Weights of a small transformer language model.
Training: a variant of Adam for these matrices, 8100 steps.
Each number is 128 + 32 x the weight over its row's rms, rounded and kept within 0 to 255. Layers, rows and columns count from 0. Numbers have three digits each. The size before them is the row's rms in percent of the matrix's.

# layer 7 MLP down, 96x384, rms 0.105, rows 0-95, columns 96-191
095:106123150164124153157093108123160196111139053075117132101128128104182192112143160147119152087136192162187124133164166118183162147130117110163129124110132041133100154139148130141080092155127096135187121106168136092128094093092136089126071167138123172152098088139151118123110135148121146121
097:139122172162077129148149108163159145117113049079149078136178111117163111118162160121120145111150161104154165173159154187111079153147134120174127106132101073145151146156130087108168122151177151155081117088076133116111154106071130093088114219100117177118133152134106124109147170058137154105
101:105153120091146148092100081149179035154100113147092140104086113178068130131140173122143173147153167063116162103049047117116112126130136121148133147099138147146095088108145111114144142131179113102143098195166116113111077192173154141163149207138170125119120130103106124156118099136107143089
104:134132139083131092179134079102159150168184124096209132175126090152180110150093190126059139124127134111136112170136137125128132165182079125089105168138107113170126132084153109141144109100128118155151111121145127158150204150116152157044122173137164086101143109137183136107085120155100164118
103:110090098162144099102143136129070121119163133087079129186084103112121152107106146101110093125092136138123115160112134120125135126122082175139102063101150096163157102117130126093108146124133123137108157154149101100135186155077083181114156128087085123144133082122207153099133094132097095130
103:121133106181178134114118102157181118135110233147118146128100102050157091137100128127081067092112157149115095076109082141129125117134143202146152121149116161158184127185138084105107164170158100130151125083119135157177154136070121108104104072141116100115097152111108085103117126121126132089
109:173169209123136185116164134110089152135077144180083116091153087143132089120171114117081146120137123139144129072119143161137175107191120192171130109077104043107101085133104146126126136135125147085127153104161118127103095064150089130092110153100128087152166147162112113107159119128130129155
093:116122118161097185113128125210134089168086143126146113115082100126116053184073112120121093105150099129086080139118181170110087123170174087097149135148121069121113109126149170137135114150101111130172224186126166150106158210104230157136155103155113188119117143114165067142093143164126131122
096:140129015075120160178134136112167149128133140151193141094107137165071146195140055080140125137179132114113159136173146118094127087140114161113109140169169141115167119143137145176102091176186105158142117197079179152094149055124162101106161172138108148131175120126097151162120166106129144147
098:164085194111128134118132157062097098098097144110097103106106196135101112116162165188152153093160112101165160122128149126153123106176129107115137080120131126128075130116132098117118119120147132103129124137135110159108145112082103112123122118183104092104115199134101138153110172176106121142
086:131147175140178114130133082179086098173148074118122191084162082152069154079187110106087140121135132127131100074125176133112093158126125099150113116152033127109137087123081117115173160128164122142139179164116149181149069144115116112179191100139134169101095177064158130103158088112124148142
110:129057162083129128072162114163165129168133098122095099216129096070082130134143138106117142163138179113126154128093174091092131143118155168153140146169148121180117149115189135109126173169161132113082130136134072149107069126086180112166127134055121124142155102144139098110085125108079133129
095:084077066124130112092103054174108086183143085088143185180132165072173160096092106121155133101136135066122173150120147129076089143136114130164145134046167112103126179121144089089137144099091103132159120121080096154160115189108129106183126115110112137127078139155142116185107090133095122120
101:122176084098157149159109119110125104140085121147081151114150070136157119143109113154151163116178140147181185116133159153154165129159141149148168115087118115164088141163097127178133144164155084042131152088184176152153136189122123098166127153123116130098151076153141158183140154093122103095
104:118089108133149103067152128179111119110174150147141158123145130056091147137112158176191141165148129098194114076141125136153134125096140171114112105070177168132174099064135154112103143124091104112128135165111115120146163099176171174103172185103127118250089106131131132096117160091204101140
099:082122088106170156074141087072140094130127122081131154109124157166151153073223121078074121086140143131142160137166165138130142157198118128156130139131141117151136143112204089185123129144129170144142152150127116118148130114140101141113159046126079125090124111093073167132173104131129119171
089:131110167076079099111119174147184127100131123096162105089128147119117126134116105127109120119113169068083122094137164154170075076119106146147145124152132140086067136131075166139111134106157140061194159134141123103103067171091152157119099090172122139113135168157126151117171132165143104111
099:118158129157067154142149158123151101145109040098160121096100159136066103128142149133159114139114165126127115120086107152151081116120184117192132130136175184116166124151233114117150097136071101141158125101145102107099136097147110122160129160091155159157152123081112131085126127113107100119
101:113108110098095124079175157132149162156179074128070122182118082123161102118109076076171134123129063076095151074112087105122139153145081135168077131107111106091147156125081061139113075077126091178132122170115141140114132127100098145138126112092156109123160116100140152123135114110095144086
106:144148124145175149138143073102126097138116170047111193174161107079159144071083112070121132099117116107121076094110129134131099137170128165175122122141157129197079098122041089144115114128133087138128105158121161118135187079117127132157123114118191132134149075107200117124130142168169124124
099:132104142084066140085146162120142114138112064124116165135124120142160133057112085114065129149176135185127176084113127156099155183129156133160092112170065065157084117191133144149144115102128105146117125121131094096133126084093121109162141113152125162098189147145157063047096105094154132140
098:156151201121107151116096114117118129152135144162164162157056091131094107175126203122201163121115155143113101109113146159170117084135134102176159153131140170162149131159090149107109114135125135127137144095173116128098126128153135102139122152113119150116150089120117100160070158115098134165
103:190169134075119105125086111106112106140107132155100123053124158161209158168115163155105145124108129142097167152131150166126171168121143130142113087118125111112169147104104180111076112118184120083182121128083145075127068132169097125110090094133120084103136070054057108116171175126107100114
098:136197121118134148122130095126135116167128081121070105111064123120138096143079118078167078154090114105141120136148092121127083105182077088178163122124131106136145087108122090131150095104106113162128097138117135140157160107089126114129128129109133136097116116176148104027136152125146115158
099:150177127120156178138105084114136126151164147181180142005195109102141140110086128140175151100143113093109140120097124197061100130171158168122041159153089071117155144162175127131076096115102120081104101132171141159087065099114136172072102120100148146149146133116194094122159109158135143161
093:140092155121111082167115138110109149173113173088096196122140154149106141177152163152099099150074104099165124125117089096119177135132107058126047142116093162130102149163102115160143168097120128092136125156126171130114062105153142168109098157114134095209121172126144127147099174112171180112
091:091109072102138089127144172098141134056124117165137130099103146100117121124105072115158145124136143121107176167123118077082141094089137182046113085115113066094099101126111125128142101097107107066160105117129160158125151065098089142148047134136094151114083187115128122143158134119116065104
095:152106110152106104148212094075107133146096174114125144141136106152124095137131124128151118165071167123116132107129181203149116169154136083191212117111048073175157136112160111090135087109164123110160137134127113118131184123140149078104115158069164133150098143121108118036162139161165140149
099:091155104146146162183168099123168112111120129138159153120186166117154108121163146162086129145104197087139122167151104141104184076158129137093039103115091109123111141117107150157110114091099093109102105074139163182150203179156124134076082117117126138153119112094100142162104079148129125118
110:140076102131154121155055137149098144122153197109101151136169113127124157140134204104080075050113117113087177144091179106094084066095135106036155128098096136121202146105167157123093134121131120134095102149135170134068142065119125122107122131159069151141105111138128162095094084181104167039
101:136180146095132094200171109119115099152132175160117113129135122155076120149166144135144187126150152128089141103098231152098106129180082124113110129144045113098121134108115100167101099122156222076134103154132169196128108176152132155154110132148129172127105063104109152108096143097110081088
105:121116141139129073067167165093150102122130154112118189083115143106099171073097080109158127141173135150172120130096100114187145113174146101114141143061154181126138166153118064153124138086092118124136089093144193097132153180187106169132060076123130103151090143186151132034143091106121106154
093:157065097162154121123135171110113140152157095118151121159143108112143134134165135086107149154155120171120130064163092168120104085104125173150180188124098153120188154132121101114129092139166173138102175164114128151083144145082117173123125156151093103126110126151122131082140117125084157122
098:162130148216123087120116088117103121086071128137139234108121120141127168105125149137096117084114141088109126096127101117146099167096152095155097146087118179140159134099076124076127176134135084119127093151139151068141141125103068103110109124151156094076170090124130133083136129144122121114
101:114160127061144141140156093118160167096131148229160093140127115074096133114087160122145180131143153092149118196149114142110144093174102068141158155131097135143129131063152168133181166096132097087163164125110143153121142143121174075110195108119155130087134117157131122161109092101159159079
092:202113072113128135146123112105146114103153090164115065169057117089159198149109132133075190136137094078063140146157156167152103178099098150129124125163118118125146142126104116100144150147105147132141105084167120138144141112142186155134141112104137069167114088160134120152116162118109225142
143:124140144165097164141098121075055152136153074152116135144138173176145159127181171081170171122132114141113122123167194180123148136104120161165161098154129179131128176125122115137192155142175128213142121207123123121110144149120076194099116183130093189155134151076113099169153110076111127121
113:119116142171138102122167139170144100096101097144105107145147111123165099160157133140151089095173179129182112141104121128137111127231167146052132130099127120141109105068094101135157149121112114092079119177114100146109088134168075179077215115141097085141110141107117096123128144134179075140
097:125133120133141129117165142128127122152149105139091074154090138115150113095070184139132118122162102103228103148135072114177152086139134070104094158167063093183110065118143095097111122196134053123187132146136149153140183180126094124027106133076113172128082141110171145108092160157150133094
105:060135140057150087144092175132136119165115136127089147142143110155142109148136132119149121135121122106104110095097118152129050118153067151101158173114175110057136106133179142092116110168134134138118158166168075178074165137144112144113130142120137141064101093075108110161125143113166119179
094:117144138123117204117099183090041105153112159117121128091139126196170105093161126096139111118158104078120148169071097120147126153116141086133147140169109143071032135141154163135117118126145126121190124138103126127068105135160141127066143147128108154123163121134048082154207041136175104108
104:052046112078105135110144168155122139117126073126097146129124112174164148107132126118159136113130131148158182173122101105131177120057094147083107090074057100152143152134075162163125075139164166207111159118154143087095098121131102129172112131043129143185132125179110132127102108179130194108
101:064124163155104135085125138088125156138103095104138163155127066142207109133107079084157107146128096112103145131135147103146216152111112123118161038115205108130125147174081091119129084073115140090102169132156129207155151148159157154124137134168074147151084152093136133081182089127176133130
100:075138123173110112140152199191133056153122132147168164092073138111144127128165112123130144126106150141147175105129158113132152135147098148135092121086141166159140203133157097094123106087197104153134123175134145169139082127198084174063156118095102056126139153144083121137074121121091127132
097:112109110114115152130172144124117132083138099114224149135138121127083130130095123175037171103120130080145109123091145114087064170140093154157076114180109135095141188102151159160115143123134164108103132113128151158073131099145083161130113104181103102105085151102189108124106111127129100093
117:114093119119101156113141162150092143099127154136177069206062133152165130162124124100239170089149086130142110095089203125193094178196117112135161129126111192116122101171107138162088146155104104119103121169118182109118158077151111154103138162186081098080159106089106135182141129116085130162
099:108140103172131180144140086134147107139110105139140108084138153122129154154103122112171149059119112110160098111157163120110131113120140075112153162116094139090055139174146129141181160143089130146110070222156156165173115165203147183083122149130115205180182173095177099148152122133107134086
091:133082109084096134131083104108118187099091123099122149082073128113071149080121093083089163088080181117133143090181103135098117133076155152107148171131062114171058171171085176105088090108162092089196174165155122147159133150145128127139139107143106194184129148102132173116144097158163129135
102:160112113105135124102133106106095125133101127200122135117085131132158203146154120167146153068182118177125190122150093133093079184116089134115144074111090128108192151151133079092124106110105128217140166154182138154124158171152123131144166119180083150129143102100085124131193135143118153122
093:132129111092075151075128148108092154107120162147186102165157114193130137142160133117168142152105102099150174125108075108129057133145123147143132129135151094178088143109098154144130104080137121116132094077077175135131147163109147158159132070131167150093070102076135113116124154120117179106
108:144131134160165128121142170080115096150110116143136117178154083074075136118081129132141166160130144100113099111160115168096109079095132109140148110086187110184166085102098099166119135162176176099158138128096138142097157111068172111102114117082130134142164061081192118135208153111164099157
093:153149127138141096111083126114080162100139137144078168140172098130098130142143140150094088174142176163101114116134138072074145164059162118166111090084133073083072177151075163147096133099162114140149146142142122134144111142121132145101068155143095121208145144113121057153142134149126096092
105:099133155197208101140129145103135108135180180087099161091129090139149137092198210084192071132087096106106132127113150144109109122116107137122083090077102136080131163102156107109131132156173135127104132166106128103146127128120157156109160122150134198142118105160093069161104150084101064112
103:101145219123082141135113125098087104158152076089132139119148096111163119168154116103075130104149102088082127156137129188133126144122126173155061118108120143133102173093132125076116066186139112104093150128092137177179112137111167114090192119117094114123103137166190132185157134088141099149
101:130104125155114104142142167105137101142199098106070138101078147183082151118120109123101166173179124130117069153099089162157087149122125155151155082118125093096147144053074146113102134121163134117132145181171135112129147114128095104144130099081159115115080101159102126142123137146116157094
094:141099132122061147137126147149135140107176112180126141140090124129113129227096109078083115120115106100101145100101088140140085051001090181128127180095082122139164128177117091198080033142164110097165108155138100132119116085181112141116133099188108162111196118137133154085122146092129141172
100:154167126056124113128166077147151170150152126160134157089053083182063122131106094177120098156098122140129084124134161129098080144148120074060119112166197059128103062196091151157101074136132174150164153108181114166083093128147118167137115131100144176091182101135156124126087134094139096141
099:164198154110122180172154141145161188149141160152097115073172130145118101123138153127159134126106082067108073143154138106058130087114054182101116145148111195152114162124141107101074160135171165135089114150125153125025134137087106139139147115092164076167159112087079121134151106150158146112
097:143118106166077097122175149152133135059115072088145231130112118144176077105116146141082130102114151147190100179180092141107113115173181167153123071145169121173117103071108117070111089129150139128153090142097130140085153119117123092127110054114103104091119159130125090090150184062168090187
095:183132127175129114114161104109122180129105175134145098171134130155144095156144157122115183172078084162105124126145130137188134180090095150114083202179146133103136109170100164139149166122159139085120143068171162159137177204093115193165120192104117088192139117149143143086108165155113160147
108:154143143132155104137118114150096140155106133205163129133131099158086103128040049113044111124080104141112079130132117097174191115060148112104089099127153086129110142135122121132138096153085107122144116095128171130123142125090164119111176101090130152130114161133148174088136091120154180124
104:138191160125073068147141119144122093148139143151161108147132055102110090094159206152139101086117170130146088152179093147143105095147108117115158121102188116155130077110183186106175150118159114137122147174130076114138119179125119129095147124061147098169113121115177144180117155118113167142
100:150157141177131145085141164116086149109119118161101115117138109122181080157164096121129151081120161141149148118142151207138166129146098172082219179098162096129158055148149113145105157120140159128119119129129120160148184185116148126076076129154100099118104154055136162129130099159133184128
109:094151112145125123183154124127180104088132154127144138119112160107172124175155156126112126152142105137140137121090154153171117104182118100103120052108098125154138153099141134129110123099159208119124170095071128139106107124151104164090121130121111110125141149072173182155131118144081202131
094:166126101155169078150116124193054100140151125096156103181176148078108115073111112143047118118121170144208109132114158130131069145121146146136105159093097090058140057108158097070072111095111177106101175148078142203133147150121145072148114121144089150084058106091076107141174101138156141110
094:109124103071108125149148134102170121150114147139149115095127125169182105100115144125156107089108171143141151133123115181133069100183154109107119133151160078068106115078103065130133132179135134138128120141131136193160159159070119162164121088133132103122144106112137070132146086102162137116
098:054096159168118166149129137080117186143153095103125101125144077150106096082123098133151096136113061115092199048162113122161121114142109127111134137150152088138030173140164075137071142116126070146138120067116127113150125086145156109171146133128120072090120111144175184108167131142069146158
100:127133132171129084080096105108119144133091133164144095074155133189152117166168179131161168109121195106093151140122103101163160104094127113161181072111123113148154174132150107144116141090127122047109098111100100124150178146063150090144126100151099145120132176186140096145144144133086139128
096:135173133180126183156103134129073094129141158101186162064090132118137158164148106139157118115130120084065147121085175127106111147110156161176132153094081117115123140050065129092049093151125128106159132139196143115139051161131125063120049050156131124191110065125115104157105074158126102138
101:191116121131131154118151130106191130124128148142050152151138104146160149116127107132141112123084124176142092099191154064107125142156098110109104060161111111100190069082094137093108082140124110162153080207142106087149093166072091106126093082091149120127134170062116149132139112164169155079
092:075137127186195142104163146089183160189154130123132082119136099185072131142094151092160120242142103123169107140150082179144143145082118107143141178106105149159125148161165176133149088121108112128085130138082121126070146121139123168120150160145124133146097160140129119116077135090209153099
096:140160138134136128171126133125101132111154189161112126170101122124116156069064122164129130151059129093158128143128099146082126081165141139140128136139046136108119202103068140094094127114104140130138112161146220086103096089144179148105137166101141164147111073124153092103073111095134150130
092:103105139151164096177135106108138110105149128101144120144150097223093157130165158173070162089135135098109158108170110159112121130114076070137147097089168072061148143101098162106119120108145125111151145122192108102089112125152124086083072112130097133069113152113164108093169103150125133113
102:141105111179179068130132108162171159102140100111130053105141083141138197120157098132126106151167141118167147147099111096124157152098198113149146109152123169098184140139176129145112140136138152148100158095161153129108174180138208151112082092136114149102111134106155081164111174094112067150
100:083101140164160096129105098150134113095190128142156135086117159151120056131126138084144143110139118154143161169169160112161157172163189106161168139156153156104116186115085115128107077137098157196124150116108157158130155147106179146119091122190116172178107110131105158143141136067142095117
097:105138155097132123165065182165104119095142182122129114166110131166098164119096140122138152129176163128207131155069109137168164145130139140090179139153115170159165097106102110155118172154119115135146129164161119103077195130094141017137095174158138125099125155172144078180047179156092154088
100:138153132130180151103126116172161073203088129177114159158158140135095153128111136133150116109105138106154159076119096112138081160145148173159179127143114151138081146131142169141154128124160131161124140192175177187125111098123133129186155163162152110130137165142120087117131078200128099137
101:119118109158127156103141125172146100112123132079181096045085169159162131107205119120072065171077170057140120100135070061183131126165078212123136175133127148192183142101138099150125100114174138148127158113137156086145145130207114126135143172177187160109100107120156147119170160153118156127
095:147089130107168157113089125147078152145147075123123075068136118157126074111177132088140137102143070208141110119156166108138163138095091110146132114126146137121135116145174153086112121132076165124150153227113102136137080108118135184097142142082081139167178158110120142111158154146145112147
093:159094120116082191130141134109194131111114114110128138136132095089129109176158094152156061121090129111162135137150147156113141125177143191117143137149190172145126137116100136124111152115105133166114129107100069113134117182229143141121102210112136125042107068120163122134180141118157199135
104:121166129127064080146210085126130137145167110121119202137159090113048173125118096135055073151143151121141091162078140117137137134123175115120100118101185168158121092119089120151151143160110139138234110054116102116162113103115125104153088141133198127131109168178094127114100145152175150118
101:086135086080131082098160144078145135122133132120146171086128147133148130148123107130126120176138138169183142124110098155093136072179090139156149145117118151149197132084026076184090125081162109119126135133088142138150150172123119070166145100156115145092103123124137121087084137102116146131
098:170138125167176125196159112148175172160120071129121130130176113107187109131133176132099122176122083084120107157131131094095124099087116128116197145117194106134171045126099125126165110178140174145159169056135092165135141139096145156139139087084127103113113122200108160098097086150128142080
106:128114102134143131133151147091102099097165120105105130153127156162156152144144144137107081154182150213189156105113092105163111135159143132102104092152116175128071147170039147125167110126129171159087132130092189125118150153136039129141164127134095160090058140211097137128199179202155147160
099:135105081150114146120103180132081067151150114082127160151151091110103100137141174127115166096109143130091127094143066098093113143180134159117156144116122102093113118119063165147144124079154150132107048252128142129142153185156102084108160207091105124125097144121111134123175105127109084109
099:154107102094164177163132130156156064098076140097108143065196121116160193133114134133095109094110140117135186100131151183107123112139098054118146050153124126103128135113124190151067113133137146072185121075125105141165086082137091151132135117082165133151139132165094086063107081145132154037
097:144134148138136094104176085106164189187162136148111179211106124145049135146145136135131143068166108160141101187182118160145100117131176140112097158095100108149119138155130091107141093148127148160141158026151103189165211095139074087150166156123128099110101182157148100142102126121127125118
102:066127116067166162129114164077114124126152105132131121102129131156108116139154119184196184112122157137098156115142103114129197096096138124139154124072118097043114065144064074167127125118202068167106126137159134141133163154092146116119114170097112154151137113127163156135181133145151141159
095:162108086158152131070167158110130115081119136076157149099103156102135114111158093073147150093118167125128107153087103136124165093137110139104138174168137172094171176113146077130140089109096131122087079189072097129137149168137068166127110090117143120146122138112199113173179119160075153137
097:107101139063183089175096114187094129108155152147128154128169165111134062164122119147118151092126107161158157088079089091114101108172108130226165096095169035042039116176163081155129155065138150106150187166085102144173154105156094097108108089106112128193111110086151096097160118109138139169
094:107081174097129080159113086070116167119081209124144117104096116110171161148131129111127092153126155161086142157083115101121092207114162092125065090142128096111194099175112108135165119152122114100171108135128175111143075127109082150189108089111143149114134138166119176170073135131077092110
090:048129068080158102207170147136140078136144092126141140199166117104183077126102114095153108120174123130095124113087123140087128099181115098182143161108087139127090151134176126126137162105157122126093122082116089161129144147143188129105113147158123103108122133086117111144102129129157119113
101:112169089137113139077154131099131074151128140090139204103140092146120152099112133134170195109116118109096102085172168113120106153110131109161103135107158159082078116196210132109093119135211119085108121102133162094091166108074122149173134149076095130139137157142124148143142093153138119151
101:130137130171175114159192079105143155133159096124102099159131129147121153082131137149077107090127124131170118144061111158141080114092145105107157173137151105086181072112076123147135185163111127127110135123127053149081177135075118173167154105103154173139122123125132160122084093159145097151
099:064079131111150088100188134144171144143098135111146085052110103095127162061066117116126136161083114040111147137114159134132131140136114140143105141075129140079070199135175183098122126099074136102137134142071148112150131034083124122139126149126160090176095120135104132089092123155113159122
108:109110176084092128131140104102131091135166074115105143140137121128152079096127202156143089108161167151140144146132117107167081142084183059192094095075157124135170148161142124133135097152148138144130110113151121084155167117088124110100135143065129101108161168141174150150151143104115099135